Weights of a small GPT-style language model, trained from scratch on English Wikipedia.
Size: 9 layers, width 128, MLP 512 SiLU.
Each number is 128 + 32 x the weight over the matrix's rms, rounded and kept within 0 to 255. Layers, rows and columns count from 0. Numbers have three digits each.

# down: layer 5 MLP down (transposed), 512x128, rms 0.185, rows 331-383, columns 0-127
# up: layer 5 MLP up, 512x128, rms 0.187, rows 332-383, columns 0-127
down331:133127198166087135126132163102126101170127116121162154128119176129135165155112140141127123156079124099151101133129125098146157139134144108087099146114160171140121094134085157174158126149161111167133143107100146084098088094116144154128125074124103147113128075111162044155137191096088151101103119169122089142140132108096110101090142163118153079137137132117149131077087153124144127129138
up332:130098156115167153132143129107162145186125115111130120128125082116168161104155161149150100137169114114154083122175149164174132161117091195111153096082143159169114158154074193111111108117185107112160089070176145150119104119148121162146173129117093089151136157095126118126135104160107128125093129164128143134108113141135149140121169135175141097156111148141073078085094153167109129124119
down332:157200090172152109102085191107107086073146113135091117103125162133074110077076108114148146081086133119107116115109060101160124111127173074134082158146089123076123114088150046131144124140096093181094207163104090128143123146143157084111146133114182153090129159186142189087093115146109175169148099076143072136169116180118113160125114130115152127163123086095188156151122153140122134137136
up333:145093137062080141136120119190141153182093194101175133126138142135133132142064077139095106103089083097062143146161178094156170102143089138145108170124099163091090201182113149132133158104132164114116104117082181143123042089089145164147184142142093120092135097113126203203189187059181137116109123121140134136150144097173099131123088108131152177107084125160098086148088165125092102156162
down333:137156117154108120206083140141078138109098089124126052169175056120162125179137098140128141128107051144105133125102122125134124109129100101169107095058129102150161133174090146142128118122126123148127064139164128143108131147144077160104084173098140096160081166122110082104098073189038132118102105150136132122137125146161080152104107173129157204141082104125140145106139146081071136167117
up334:113119115088074071156199166146110146124155163101099113140160184146125112075123108109126145105158080097090109126129112103102161184134107181122146194102199206133168153118145106127153124141116114114104115149110169147166118106175106118157129114146108099167195147159116135113135131100165145158142139170104137131180078059144076105118129084131109062117143125169052142109186145188121155164151
down334:146106112107133168098086148139104131157126055141168088135103051153163087110147175132165147160113127127147118112199101023170091101140145073059100102114154180126165147114192131162108154125129128133153142143102102145150077191141107188138136169136149159143133143115204120123149157095125062168091111157165090164109168148120132130124105173119158140145147144106163202101082122098115154179110
up335:141113103066107059096149138158154134120157123112154104129101095100182186105152122116121137115165138107085146152085136105163077088111109091153149074099162129095113137090122121120097144181144192134109115189097086163201137107138106062140157082158127129184185171101121118163210152105116144148123164136141148114090134141105085168144131086157152130105122102098163120090127093136123093157088
down335:111072105148178114128170100121108144090150126124095160207235157153080096168118140191120163194159143135153140106149085130145138140143122145113137149131130060109126132123140138110151112049123111106175132090183102134118110124115105109116166133138114138141124095089135154101057138120118096158120084127062115101175131078151163147120165184145128155149124135130108130104188136135152122114128
up336:086118136092121060140129108117102145120146155136116148164184099141058155090148123133126119134113108100110124150156142163099090125107161086084160133068109079173126134131132136139184146141080114122141068118155069107136130122109093153147053084040138107139116124184115140138123172106114072117131153150142138113163122088141052142082101125170189156165087179136026105083099135103153171114103
down336:142119155160155156143101111163126086141120159164124120051135122170139095113065176167164117104102130136135167122134110121186173119138108161145103182155127127147082138140133124114133100147120160128121191099106111144166131139208199090167145141133175088145108109166167126100135124162097212170173120146170107118151078183124154112213175130112138130179109120112197106178167109107117127125139
up337:115072076098126111082152078131073089116141119136131143123159024131133121122103119128148154145146138071072185134132115106099120164095163139100148140156116125124076125167123130102159146129202129152132074120082090130108134098074062177148071056172139216099128091177149136137169157141094154142113092172152120112167125142070097141109174138140122104112133171093088130162149166143077179194181
down337:124119138059102133141142171153113157126114155124104138134135148129099161101126145175108132153102094165150085148136115132118138095141115125137140081126087131139117115108099183122135100142133107102119165113157131155152131121122157100151135159137095078131134174131149121171014107108177101111128155091065132158160129132132135071087122076106141191115144088182137121129119122153122131096116
up338:154128114170056140134177114074176114155154141118119128145118160039173114107110067188123159159087158121139125094124175105133075137163120081130152096080106048185136051138104099106119118115051177214086143169123115111187094153137135120154145114129143038086139115112186164139127105181159089199132118091091090106122113135083086110140122099110118106105095124137159108110157121140135210123109
down338:131110146111146149111107142136137171162097132107122154113162082110131151200078117121087131091100144142156145103090103094162193160148163155160164167143083155069120137136130151151162136141178125099113144094112082172082165113101134145127186087035131131094165116136157140144170103117099131111110115146181159095161182122165140153157122114134125120139137152099195191119138150088089080153143
up339:125127166083171090082117075178096065195105127113116109087073087098228098131137130099123106088132172148188140170065127102092075155155165137041166121185176205155133031094159162150129118192108180128191111121168095137185115076129110187099146123136115134099132118180094125167153200113154113143123156162145170193144136114168092098183126135118156193136154166069121232148151168163136134117193
down339:149136206118137191104122089120164152117101139164132156101110089184133145140123093115157130106126123163101086115175072136079090099141108141161136101162134123112109142112155135150144124106184132098159140099142134165121176102126126114142117100117144100144138114107136095122097115083083041148151162208106169139229128104101165144106157136135161181110114126152131117120139104108132147158059
up340:163146057158154107141117170162145176208163148162103146131144187077126181085124107157151090098147122114097105182173126080120114160154117111099137133111083087151158150139138119115125134149124191100125117111122147128105100107127111120136140117154056098074131155135104137109082140157097103115124204121172100126145182108153136091191104111115074125128102118188126082074177149087118133213132
down340:129138204156174155083133096141167117092106135047181098121133131101141154122187139136134173140146167201132116186077168175129069116082112188144129085106138127137157062124140154142123123143150069115127138059142093089103125163107117105086142144139149116196160084146082139120124212089131132151134148144101152142112108150183100118081097193137092116125101087105115117171134132166216149119075
up341:206128116134138172087093205159165166121161132121103129175145086156106113158150119092173102119170115095144108120124084177108133121165103129122129054079107174107130097147166134090112132136109100154118088138096161115120157110100102179107122191113111145062112164145107036180103144120118126104149162145092184104109108111118123129059115098159136190054099092122084104160142118062151113119135
down341:097145161096107083117158159127093074111117139114119104176100117078090117149122144172111154133082100179128121101098140070166095141128141137120097186141135075162098122138111134168197057110120120088123149121142112092091130187064192076142088126152131074182163111123174181165143105153088144110099104093179070128105158121154113123191130141118106105160169175100155193143124098118106094149124
up342:204108094138086144120183058126164098144062119129122111123163132142171179145124100142120132126113140122150137097118096143112100119148083106096163204122142121089150141147165130159084111148139159144113120096111122184124115107092088126121078103140146132097097111135093172112121163142154149117118148075123139168149110117161134115169173102125174108101064048152177128146078127141104105115105
down342:099132125204122175079080153150141136133107188162091087062092146143089115125141109093147093204138129109118143176197123149156135147187141146172178143115138176189110151083098124138113149112154135117103095135101126172151086134146076177147102096112154121112095086145123159101098141065130072083163111125172133126121147136154058128144119139098154158090134108176143118096114157147155149170099
up343:124148071108096113131173097163141178154091084193045056188167133139149163142159040157143074075083138148086120145062163070126178215097151156094129152103102148183127203255098096090168146116127096115120109069142123147122077130093185064132123124142151158104172119098106112183190161138143160117087076083079122144102106163131087143131157143099057107153101106156040161168113131196102188205160
down343:068122047178112074117168185226033142190102055160083131217131035077195195063215159162119165092104071019164117097077075098094152229173167117148124133030107127052127100182084081132144145117141162060074092146114151151081176167096064148139134085142158094142111055090137129151159134113080202085131165071059168210129135111126190129189130182076148049131089113164024069151067078178139188162180
up344:155117121148098187097163081092100119125122133088129104107121125121147086106096118129164161068110148186113099147185114075095133132156115209141103113115154093110088153182128171117092100100148092120115167165083104137204092080097147127144112088140095096112173109118087111119148147144170141206083143160075097128116168131166163140160126153166120178171119115122132117052204061125133159140177
down344:142109113082108128139133162135164128153151116175150174110129129104090173147156127109042129138118154106135159084111152213121134129085157095134154111163054158087184110072071116132155120137144175146083066087191100124095165156146150143103136168100155116116066143144125110165116108109097115115147143123189151128099117103093058107134135071127150118114114129091086136148107119176152112106124
up345:122144125090169155120100157113133104113118104064123174103105096177088090139168139168128124112071154164190149112146136116148066103108132145151171071078105152096112199136110122170195110128142166087127104103160056102173160134174173174116085112091100120155122105106107172186137093085121129122161183119140140035154051091173146172139188067206109065141154136123123083142144135133176071096148
down345:054109176084062144225151104109162157110131089234146097106097150181075126056157219145192115152148118119154144125135070132090080108167152093227086141119109175131126122111114210165124154107159114096169190113185117140118016111200149100114207114114151148173123151122134123085139062143075093099184112144098129140057147151092145067108117144069140140135080124106147115155198145131120137168062
up346:126158107055143113112178165136121134177158137098130090176135124130134104135052120149081102132149100135153116107136160193179128174116123148071120167117086133115089089095072113185152094108090162174042087169162099076061120106112220098118139111119101128143155189081112168120131112117169146084156023140128079137106140093136135169094114102136095060151093148062190109140112090137150105144113
down346:148094151143104112128140117117115162061115162122126149128104116094167143137157105167179093099123183169156106135100102079069148140129088147163184100129146106088185106115108162119074118182144072126167175043078157202180088126150047099193062155091141073143156118148172078152137129136088164124110197133150162104157118147100098157099155092093147170092163068104079147072154180124141132144114
up347:093159196144105110129138080134159075126124192118093164138100071198077113138158088170156078134145129147112158132110110115139140122107168119178092133123138173125050106103137131202141193093143161118126140066119183135144106174154143147081178155139151108120144121112121168142188157143128184083146112096171126084158152105088141178106129098140123135087089149148120174164102071073142141097166
down347:125115150086176122103128083115095140075121133129093094114108170167182070175144115131111103117136093095092124145102132135157123131198051209123160180084112125096172120141075131170087128105100080095123143137142133139082086129118131147127188133110092138178075156134121171077111048112171144117125141127143107169223109156131106131206098175172152143136130065108172090095149085151097138121164
up348:098090123120155184112079120174159120173114140171143155158134084161120138155126095152118103064066113137120099131082078103117161152131125140162102137168163135126105140182116141163175134079115116108159114154128074085110159129135112082126124148127146135112145106084075117113138122120177126162116116115150120105091157136108125122147133123139100192104146165187124135124130135099123082164120
down348:099173120110117119182115136106117163124137133105132123141142120159170133146122110077157096160172064180150156123104186124158158142106170138066128136064133097123192100114105099069105083103106099093125149129125192161160129119187114141125157178135133068161163153181153133123165114177148163151151108115110120152091164157109098103105116160105131108129181094078199098145087121083158176113107
up349:134152091134117137117123129095137121117174139130082175144125138133144188132116118109149073193102129099160155125138137099138069125103172070133196065141142121133105143147145154164134191199120067164100116155145095115133139102100088107081073123103107129108140118134104114155132108100156111154111157122130154113051160158126085109134077112133137105165128108121089109108119137101091131128115
down349:141152169118167124125108136184117190103115145142144089147150144151070133124126158147128172150134153142085091099143114128162163124128110115130108144091125166090122118084120121114172130047111157108140151189139095135125148192129106126180162105123113124159130125141141120068089106117161118166136127110168083100213134128124083111088179235126123192139115099113129107096153113196118114132186
up350:122172184141135142086209068134133080159158114144185139198198145088158110127114203170146147134089087106108127153094076102093097209128140154148133167144086128191133078120109174131110123109154136129155101113135130105098121108073089154125175136165150147072110139117083092116150172140135141104086076122112156163156199159047147154152089150156144193132158056147136102198176108164117099110131
down350:125121166087184108131134096134113158111089118096048153138101110135115095150129122168127102109165166127072169157137153159123119123135134123103122146146192132119147151100156157153121143192088092135148082103169140114174192157118127105075142128112138142147110105132120147151135188141105074135182154112135093111175078109152119122126159150114098092088109177155117173149081123141153104167163
up351:138211193109065130143203033171044158103146082133108153144159172045097076162190150100166086090116133111113096180174160099153120156088145148077177173146108088177162180190169162131118122169134156134186146122092090120147151128088115144205153137133113134093075128143109093115149115182137174087085125135110110105121107105134109154150148074161143136175132164161112146156197128136105095135076
down351:099146181077116129130161077137019130087165071160134148159147151124162130079160081133141120127133204166107146199097059130105088117107095084142099116182121045112168116156147170140111089108150145083117097131106127130145164147048118124139097147120132157107115081163096085120083160114128109097163124127121091148148135127143090106095155111119131159129089133160071171178164137103102085183116
up352:179184153141138162119138102082169127103151190113177132128107165120076091130133139109073178105068168153142122112153128112098062115104141122090118091145129091156051088108118188124084150137098148209086091153137105163136124127103131100084118101158126054230140110141115133138122075147105117184098120176174124134112124193163083077166113091134110095106109100080134102113064130229092151114107
down352:125096129123077145122125160166094066131108131090176173092129078181086158103133135118112095115129091109114102102075182073107157135060139160135094175104087088162161160195092181122102122138105112165100137139143105133159122129138161161140164109144096116068117145166221209151096106162088144100180183083173140133097135095099175188122127106063115178155164142096146178176101150097164075172136
up353:132141144125117134120124109139157076117106128148144148114129155130118112147144086157091168114120101134104133137129104105166079128078121171112063135132112197126111108108162169117096093086114153095081127153094082114089163082106114135133128117124087186139130180104128133106103199144131094139069121181123116128187161168134126118078118072162138156114149139151163076157118098131114069138117
down353:097132092184127117124113163130167189130122148116122115142066091165087189105076122095120133110123114095147135153107160156099100089131148112187167138098168112115122195058137106124173186172139177183143135084130169092136105175143141122095155130131138097135096083187087125166097147130123132108100121106139100136137127098094143149148134177108132090150134118160069131090159130119125148082152
up354:117154056155152096109156120169122157130130127083097103135120151126130116185131100126127133143082095149111140118180124139140088073106152178177157120067124105163183073176104098145159150114123129153174143113117119115063121104146147169150094127118137144070115146117141168122156133074097129132163138124134152071151138147144103119111143129151190101112117105171088087081140101125174130127145
down354:114145115138111120181155126158122193100088095123144140125075131135173101108144166136107123157149122151124099108083115124150153155107127110127198162147142125087136142138109166066186101170119100142126126162152140131148149091108102154098127131147107170184086074121143102148157128136143103102076100067110104186103141155165139085170127096145113141077089120073165169115136121126123166133132
up355:132132151077124117129124161146146140125151158137084172101148141205138090147117079159181188188139125108143159106119172163092115120120138152128098103116172183141144116157130151146104113072122160175106091111101155163157105088116124126120137162135111153058203211071130108139138167125138102200123104169101183176097143167161078145138183091098146126129076104107054113115068157154161087141109
down355:095127161110097150061117139106149118104089059095107101172092107130144124140118132073120121092185124100146091135074158075139127153137102146172140151095083130099241068101179126107131141165145097141075135131138117125101090163161118075093073143125086105123160095116160132129139167158129185139152107147068168080176061142179174162120139210066158091091100156115125125128177128111132145119139
up356:179100088107117103121157127159138141189141118123160171093089133169148175092109123126098099109126064103112115112095084175135144095125152176112105114103095240184095102128104158113144152128125110108128128170118125131164118179137120123147140141139122100152115111081122123113138134110170148066110141116134142144199128082118128119101190118145049192152103100058065160120091138169084156135164
down356:108165134145118140188127146141080152186145116147105096120143154109109117129098168189164126109126140108090122133082143088074137169119160182161128124161105090060165113134121110137100124132106136157108154122120091163172174129103110124083116121149129216099113127172143149084126116179146124151127175118136077058079104167135135144106103136146153112101149129135175137103128094172180097134136
up357:137126112123126161075095131109152154142170152180185110129130105076170126067125165105118125177117095145119082068078121203129141127143116082150131061152112105178174109115103080111138126182131198125111172139152105088071104106180152118124093169135102167089125113150124163143074151164111094175123097120163126087063160147126131150187087089135108134105167062124076165079128158127137050152142
down357:178140123075080174107129145183152091087152083141132138137194075121084115156222090108081162108098134176131115127134117125141054129125067134127176122093081156063097084077102162052000111137079108167049098103119099134132103107141138169062175179109152121166124134114167177116172104222123115130151144152112159124082116145103121140158127047106129119093081121132100046115137095096147152144155
up358:083120098124126170081162132101151128115134173136165203153168160164111112148146153133150120133136089134125161086087153129117138151121100079174143112113123151127063141134116173103100118106106140124115144084169140139141142136177116111151089097162109124121124116066168139214150129210165062165160133158136159069163115098107123159085084102175134135096137110054188148073144109102117180091152
down358:157129102087116143135091115122126068153100151126124077207097102135109138110103092161124144113158107094171139129119113137187166049145123153117131148113134185075147110161134173130111112181100130134143121092144136128106135115142136128076125150090193124130182133124139177123137136143106187125125107119144141157162121150147134097159097109134116090138121104173103120184167103081045123174085
up359:110134108099139079139152131059123094137152172106180155189132079122124137113104212082145127079159190097119157184156130132089126142123114179103155149113125082138175163168112159107169083096143109134143117135142203175150171150143062118086139158126130133144166192157128148187098136165124139149099181168128083133060127097105136177022133164161148121122143174089109172097140121151070089082178
down359:131086086154137186135117091147177125127120077160079143085125157150153136178139094150098134166124104082113126130115153150107126134188123068162135072132108131117142077108146136142143166150096126170114110134105099037106132132185178168155129102136128056117090142112150105107164087090163104098114099105103116103170113098180102127157125163108184122097171146136099072074145140101151129120137
up360:153081134108136130132142075115100120123139192132151117153105100119105159184120123068140161135106148124129180094129112078094133186139150125099147136140150142162139184158189129142130108101191121119078152203056136066124134149129156096193142103127072134133122119126105087179115171120138116108143124113129154159109081093144146083138150134165161155102125144137110130136161065148119109056114
down360:122129151153135090136115133107134179104133101084140113137156162091183145107186082151132124151183105198104130135104145164148125113125060153200141119135126135075112089111176061103130088132143134092142154120192146153168182099118162181155114103095128071151120077154154111152123089124091091145128079125143130124180158170160142167146122115133093158162113110113152143146075194125121108163126
up361:087137138130090146106093099150105090175120121170128142175141194062100179113123134061091146090068089138127144135086077142092152136126162122187221164150118136144092141147124163143130171177101117155127145120123117161157161155191113115130107075139138093194180152106106160126106176104131126166108136121128120156100100129115163106153095119082138119112127165112182099141117172169139133153186
down361:112123149137166049173151153142201149084130181130186127161124062181158038146098120106111105084191100124081142126137120122103179157147150144089088157130117091118109116131163123149133102113112149126158151114167113180127182132162144109097154214187164149236193129136149119130117136120110128111151073144088143089153093161112088102183133067122164164166129079183129149108148082146150114077112
up362:150123098154093145120132113116091106167130133141126113164103108140114125091091117127140131134125167137144161102101173123188127101127144152107114102142134066172122093156085161178122136132164153122013139158139127129127147104087148061087051148135160118074084118106142203066146128106101147124114162083124127164121153114078096087139128140181106055072095150167134108109133157153101151160130
down362:101145108174131150146145162127130162156141123105107156080169146092109119141175174140135146156134082161132053139115148105055127186135139104135117062118197108113155148072098143135104076140053129067122095134150178147132132148182171172186098092134092135165119112108110065141128131166088172141131132148087130171151124160132143142104130108134109166190149118118126111107126118120047158146128
up363:188152119144066068118169133111144143109184145170116156127088127090116136206147087091137142113071112146144175084086147096121083126121152152146114123059150124150155080098151102097167100153120145172145113093112112145128125095140171122156111124098151139132107163218156197201159161160139136082129153165094104116167125125153050127121116106141161153108163076131155123115150128173154125071120
down363:112199105165124079136113140134149132114137074080137118143135142121109151081100189219103167086152152155149108106135126163123148154177073169066075095186097176118131137130127108151157151133106114094156167193120103081173151148075117131140107175113065110173134076127107087106074134144120139139144118154150094167146139130110147145135122103149109085171145146108052062150133117157104079093109
up364:164135189131151106091168090071157172125126133116092127172128055164095132114121158055108104098186140092093124088103140160116076140132127158108125116110122159132133099124169151125158125152125132150145121149113193074069117120084173166133173088109137085133069111160087180147101125157103134141177131143099103094107091127119097152134126109164123109137124165067108137133139163079122124123124
down364:137109084095104109097080134101124094144131114126100083164125184130121113126134164175167081167078129132129160136144132155086167094078137107158067137100134069133123079179129121107145131106101094115179111086140115153178124086139119064167173149142162158107108098121080138109139118098198122107132105083134191158146113085131203134130077143109143145129147092154097112152089125118119144142160
up365:134171107165178106106185119149085147155087111102120164170130145131119120148115117140114128108176127083140118098085111138092145133143086143125145126134190133129161150091129120152065101181091141158076156117118147118115106158140155122120115080152132084099089107094089057165163173099139134130115130114105148145091078083111150088132132100107155140134124132147099172127133129126153138138146
down365:168150133113166105163102158156148140102097133169144133117109115107098117131163160122115106127144218108125169129168151132196160076136124118154098151112169102089088130169148080111130129119130114128174115161159143121090098110112102153108115157101140142142217108157153193087138074153094140156119127116185143132161134162146136175128130185158146154197067126068148165105173130119104086123113
up366:198102128132119177134133133157136109121204126152159109048080126162172143101157127120129109126123150130096130151121128158093152111084090125120129128139099112096127102106140159137092075167106135155142108087141134146093056102129098087132124122157128095100181164153114108092129148064205142166103117132123129154139161103110059116151111081101141135112111103124104111141115212053092172126114
down366:102116185128140128170103132122085161118083188095137113159145167108140145126162171167086141096136095061180083167131144112164122099129145169117127127150110138118106138183078144105176137139158147094136136150126120121177157164161156127122110175140121124138091112111135102147104111102154135128123098088098138057117103139144184076104148140095090124128143120110120112141156067135149136131106
up367:146108182121024126112198097097093102117109068114108177163115101071166048158124153086135122129156141142133140098184131115068141087173116151161157107134127123111124155120139142062142127099172118059075118119120124120168100162101096105142157115126158109128088132137108129114133139100135113082138122116097152111129112135161132096131107060166180090031170135072109104109105089163101171122123
down367:088115100178088134087116125126174106139136114165140104065111118208121188131162089152142120172118126072090095168088109161165137118142126137051092080146122141148116139087146123106167103140072094184121119143102117151093171105199164089177111158168124086183122131152145160134152110137178128168140111193126054126129079075102099151123180164115118075135108141117161052204194151136144075050148
up368:132150113144115126112101147145183124192131193085126104138095098113142136096107149160145099176089105127066190136094187145114127144139095193186107153071115122136120139176078111181187132078114128133141138115162151095161198143127172113179126172093104148162158158117162143122133074117132148143038085139120081125149141096121182156145111119082125144097133134137112094189176090183113063084155
down368:149148107137089118099152070124125158118133119147127153145149114103122111136107099113142106077145123127097130117150099211158124138120136098079161100138123120122063160168140036163198155129125072137155118091107114144127091124104194119106162104114146120131137079123074118059108082132116126136096082138083098153164140175150103148109117182151156118126135073093118092123152120130134172168106
up369:096132101098127214078122078149127123121107111104123201089136109110128140106128097117195152083138188132104121134110123073101122163108152141184102122155142165141092137167155139151120117097142075139158122092134098125079090132098167139117067113111109148096116152168110180157135127188126130073163151181127146140117102138108063082111183153103136137109158091117127147145136102168075138107146
down369:101122104101160122164117138130066136057158105114134099183108184161130081107149185152084111149088141182161187115111137141154109066095106121135120122098082118146179141105120085147122139115135097163138173133149128163134136141157078096098154149120139139117197112119164108096112156117171126148128149092151098115132151146135114141131134157143111106119097136136120149096135116108138130121086
up370:114141116121084118123115143148169205135142158158102165110133162083083104110135155131197142133115181114151132150107133141182143112119115137098149133121093148136120120097142129157114162125121125070147134146122137089100097093096128099158166152201133062111130154126161110135161151144179161040082148122093092139163129149165130063122104118128135119067073135100150120132153181161128139172182
down370:133107117124215110154135111109082103091120100093145115166122138106138156106131091126108106143143119163109115101126160171154100093140111104128129173093127117083125107119061106140168117050061181177107139107158147129119183093118128171107147139164123170173137105091107196125118163132093079158139135122114143079103148110131130104109168140149105139108112132152189155126131120118123134143153
up371:160083059114135132050094152119109117113125106150086106105074140097159107098157132123116136143117113180123171055088144074126064138065172168128129101137133071143112111147161074124133101172119142083136096127110132163159137132139108141129096062108082179140121160095094213170120126149159133097135121151090125129182104102108127149132111117136168139127107188130092106124199098178152131150136
down371:138107098169119100193122086128118120122102119103171166148137149079158084104179114189140124122159077168158070145168177078131123150123123131112083119146139106076172158123143134142130163095150082110142195123116163116141114106131079110128114141152187111119138083119143166138093164115113157151174164137119129154098198142166189112111109054097073116113163112166084142146095111118178094048111
up372:140188097102141115106141139117142113133116127137139151111164179099074163121114105052098085084145182171160146149152138165113092136106131127123191115147147160174191128114106129179173121187126060115121121124170150162124132096128095086096118058110127050098137113073088104052094150091199133102160194188099116084102164091091058095075141146142122112163067092135138111062105109170135074106149
down372:148166144131085131123127166109133144178111032170169158148117126114113130153138125128100133137118076119067131141112124145153142173128113158104186102079113135122109077135105137133121113099043168167118078105086099125087131204139125139142109117108120176111108150117090141098112126143146135123123121131108113114129092118135130168093112224159146066098114130134040132084144089149114094116115
up373:131174136139074159101162117130042117088139150178138133128180174107147076116084109102138123102104167139103097133074110151066105116145058139132119135168136080130153099089133151126161111119147158195142131171134074135122101154108100146153139123125113142114125116180142140082125127107109121108155144100101130162172137123110070170107140074154142134121130160133141160148116090120125088137087
down373:103135138136090114178146095101080159125090138121132131112106143097095170159106137099125142096118116186152075055119090123129119118150154091118074146141102135080093156126157135169145125159080131080143158120138095111165156104137143084102167119144146112126141065115108149149134192151146132141124098129174145130134116167130148081119127175143115150154124136124119087091120163148110101131103
up374:142150103123148160159158147119161162101115143075171137140085081125114135158196150104131148152155175181125146083125131196141153093077134148152118105151085092133130150173094169147166139153111160094095158145151099086175137107086108141117125171077152136119127066138081107188149121134156107111082159054136146086116158085141125136100136114124142096135126181074137153100107084152154130091202
down374:135179088171124090129104173088120147136160152112138153144170135133189087148049074144192133107142166150074121103138123145118122146156130147111125173169171193114096101107195062147140110114104157140212138116055192137154142156112152090105140119168129122137109152112131144086104135131130102091159141172115098128197114116156080125125070193155096139134177085181164070166174103118157120110128
up375:153152142092105147118124070120051156122138118131111147142105116127159132115164092091072141049161147141161116169091113151125091133093125180098149124147095179151062139129171161166103123101131153149169091137172114140082100098085100128158114053098169109130141121192086157106131103123089108147125133175102157171190117208109100095129113105117086162155130073142097141142123118123160067138118
down375:145129082144129121127131191107072129116057158135095144183065135176129164139059110141106141164126139150110125114125097106081099086130155081150139148110091115108155147103114110109160143124149140138130120148078104118136138148132157117132178132114142114109165119172113121123099127078124177108116125104124085179160131107132116130137135086176127151167084143119055108110136101106089114112129
up376:085081118112120097115101101146122128126098105096119153160179103152136175147100118107087127065098148074115135148135052106110134111101131146199143145127103111145116188198094142091164141125196121144178121138136115145113155065166085179104133164168168099092168132090145132164127146098117093126176094120049132137093084100128134137109191138133145171168070163162094169192128149127141120136153
down376:165117180125113204078137176138088146158178132143142126083167176109117095100118143153148141113164155132146118155172172075125094074150101102101145148139138146121198093166191088144158115087095116137106128180074162133185099147032098113128137142062086133102094130146117131144139126164119159130115148140202147129122188154103152140186094127111170076140133124081133101075109149065151116113080
up377:140133145088139135135105119135118114141113138196140118133159131100160116117181093099107117155125091100114119165160150111122144145115139110132094089142142124090098142160154201136155130128113122123131070173134131124145141142142156119106065181137125128094135144101115096148141158085131138113135085141148134148107153105121123123125123133041165118128063101144164119088130121150124131126152
down377:142112117155136166173131100116108146121172090133103132100136128177121142135111162124103093119117154143160132094112091120101122095104145105101126183126136144150114075089123083082066134121096160119133167186121121135126103090115089063108183081111149129107178100162186133115099105183132133136155145102111130114158174126102213113110098150174078156110173151100138103158144122109129121132107
up378:141173102135139171096120084147104154121065106130091146119126179116132077127093109128114123130148150148144102108086139122110103105122132097118126108126135124131135127126140122145121146095129123127148114140120083129129056136121126161088108172110098137099107139128081151142097154119150145118184166103089132190146119133101117153109098108083123090114110133158181136180111118118120088129105
down378:119109111103109089104068164108161130136158141154107088127107095110140176095127119148120095103077135121096084129200149129159119125143099132116127121099121114080078091146059080139115100134113119134082150057140149116137150164107167099089160109128163097135116099156141143067109118147128084159144108151113135071156154087129102132128126099140103137148116126090107152133118176143166144096067
up379:125116095139130187145157092145099169124075207109137135101126112084072127103118114089145166117104094184162132110091145114109139116120185048081106100153108139152130123120099119163108101160133099140153170109094143094109127102129107136166132205111204132086152141151139088173136079113070145117195160112073097143126088116127082138100112073113121143127083140074089131133096207120154138127117
down379:146105108150131113102156144097130105092138090108148094122181179122134159140127107088101118131132178069158112105124197140129154128151123185129150078105166061090133187142114121112132149078093142179139122113127135150146169115137151117096215071157167172086080115096107184072095098117154146154122175101066129082161133107134084141121095160057088112165129102115149139090131092127143108127150
up380:146094100123110125059147145112132113129101081099003181076137200104021137058130124174170119097075126199147131147128118158149115072100130126080123066126120093071137127166102079120153126111122091165125140141061121177120106103138137185154129160130136127110114082088148123153097092073113130118154177162105106118198132178099022080095123031085110166091092101079112143135187141098116170157128
down380:160112091164167144082163168097132201136133067133221214109085211233071132097169115185165126168077117132123123043142080100106190137032146148157109080159223078104104191130159095156213133147124078178123124128133141112120120204128136113112178102133104163078135125108126083105110096147056102079151092126124130114218137162141074163155097068109145082058139162043130138134170123093121083132069
up381:139149135132173117137107128145097109139126177146110162115093102173174129082186070167175130093145128118141078139169121167060061165090114100111110124092102109166138104156230129131138099098124111198139152077142132082128087171158173229165159152092144124143070121195150108109143135131112152126135168139075155046164168127085131123135162052175081162118080116186164109194171132056136129106081
down381:170158109166114157127123143223134076103158155188135102098140091151177158152120090082029179108096078108132095101132093097152162066063135180199158138121109189222150096123165158123078103068148178197081129148097161173096143125108104108146068100154153123078126167173119123155099135154200106123168049195099180109171168136088121200120094138076072059100060107124149072167155152129141113164149
up382:133115052100090097097055148126139144131163141150155166135134154078145133141087139073109109099107154155113111086127086116140143090140115075124133153168152185118137157090155198129063111150166115111116119141121110103089145129128092160083106157151097112183111144121080125147165116138136162141179161111138140094120136154140092136201109101115136052103121160107118194070137073130106156091157
down382:158172144167173132176167089124144087116098180112108128146130161144098109120172141139125168136101113153141160143123125109130124122204117134133193131169116128103045114115112112187123124130116135143133082122116164072149147175156159081116092139113159104138134048056129123126156145096144135141146082146130113120142125111107065174110143175108128147166142147126112113116090127113095180173153
up383:142133168130171174106143095162075083109145155140104152102130102117177121111161099208176132110137177136120073191156035177187087131125087137128100146197114138187135129144140126115078095087153163107127109157087119105096139130064134106151129124111125103115153169176102112116156161148155172061149173121082162178199151107122075136134159102158168179151145150161137061177099120147104131187139
down383:152147172112115143135163124108088143095109103171132116173156152178091138169131108141075177113147167202121174145096154102087131150122118147124114145104106068119118140126126152100164159137087136126152146150152096122085093120131079204123175112080110158156096117126118128111114097178113120109080075165103119127158103162067147127113152187122107085169115176145070113111166131122127047089106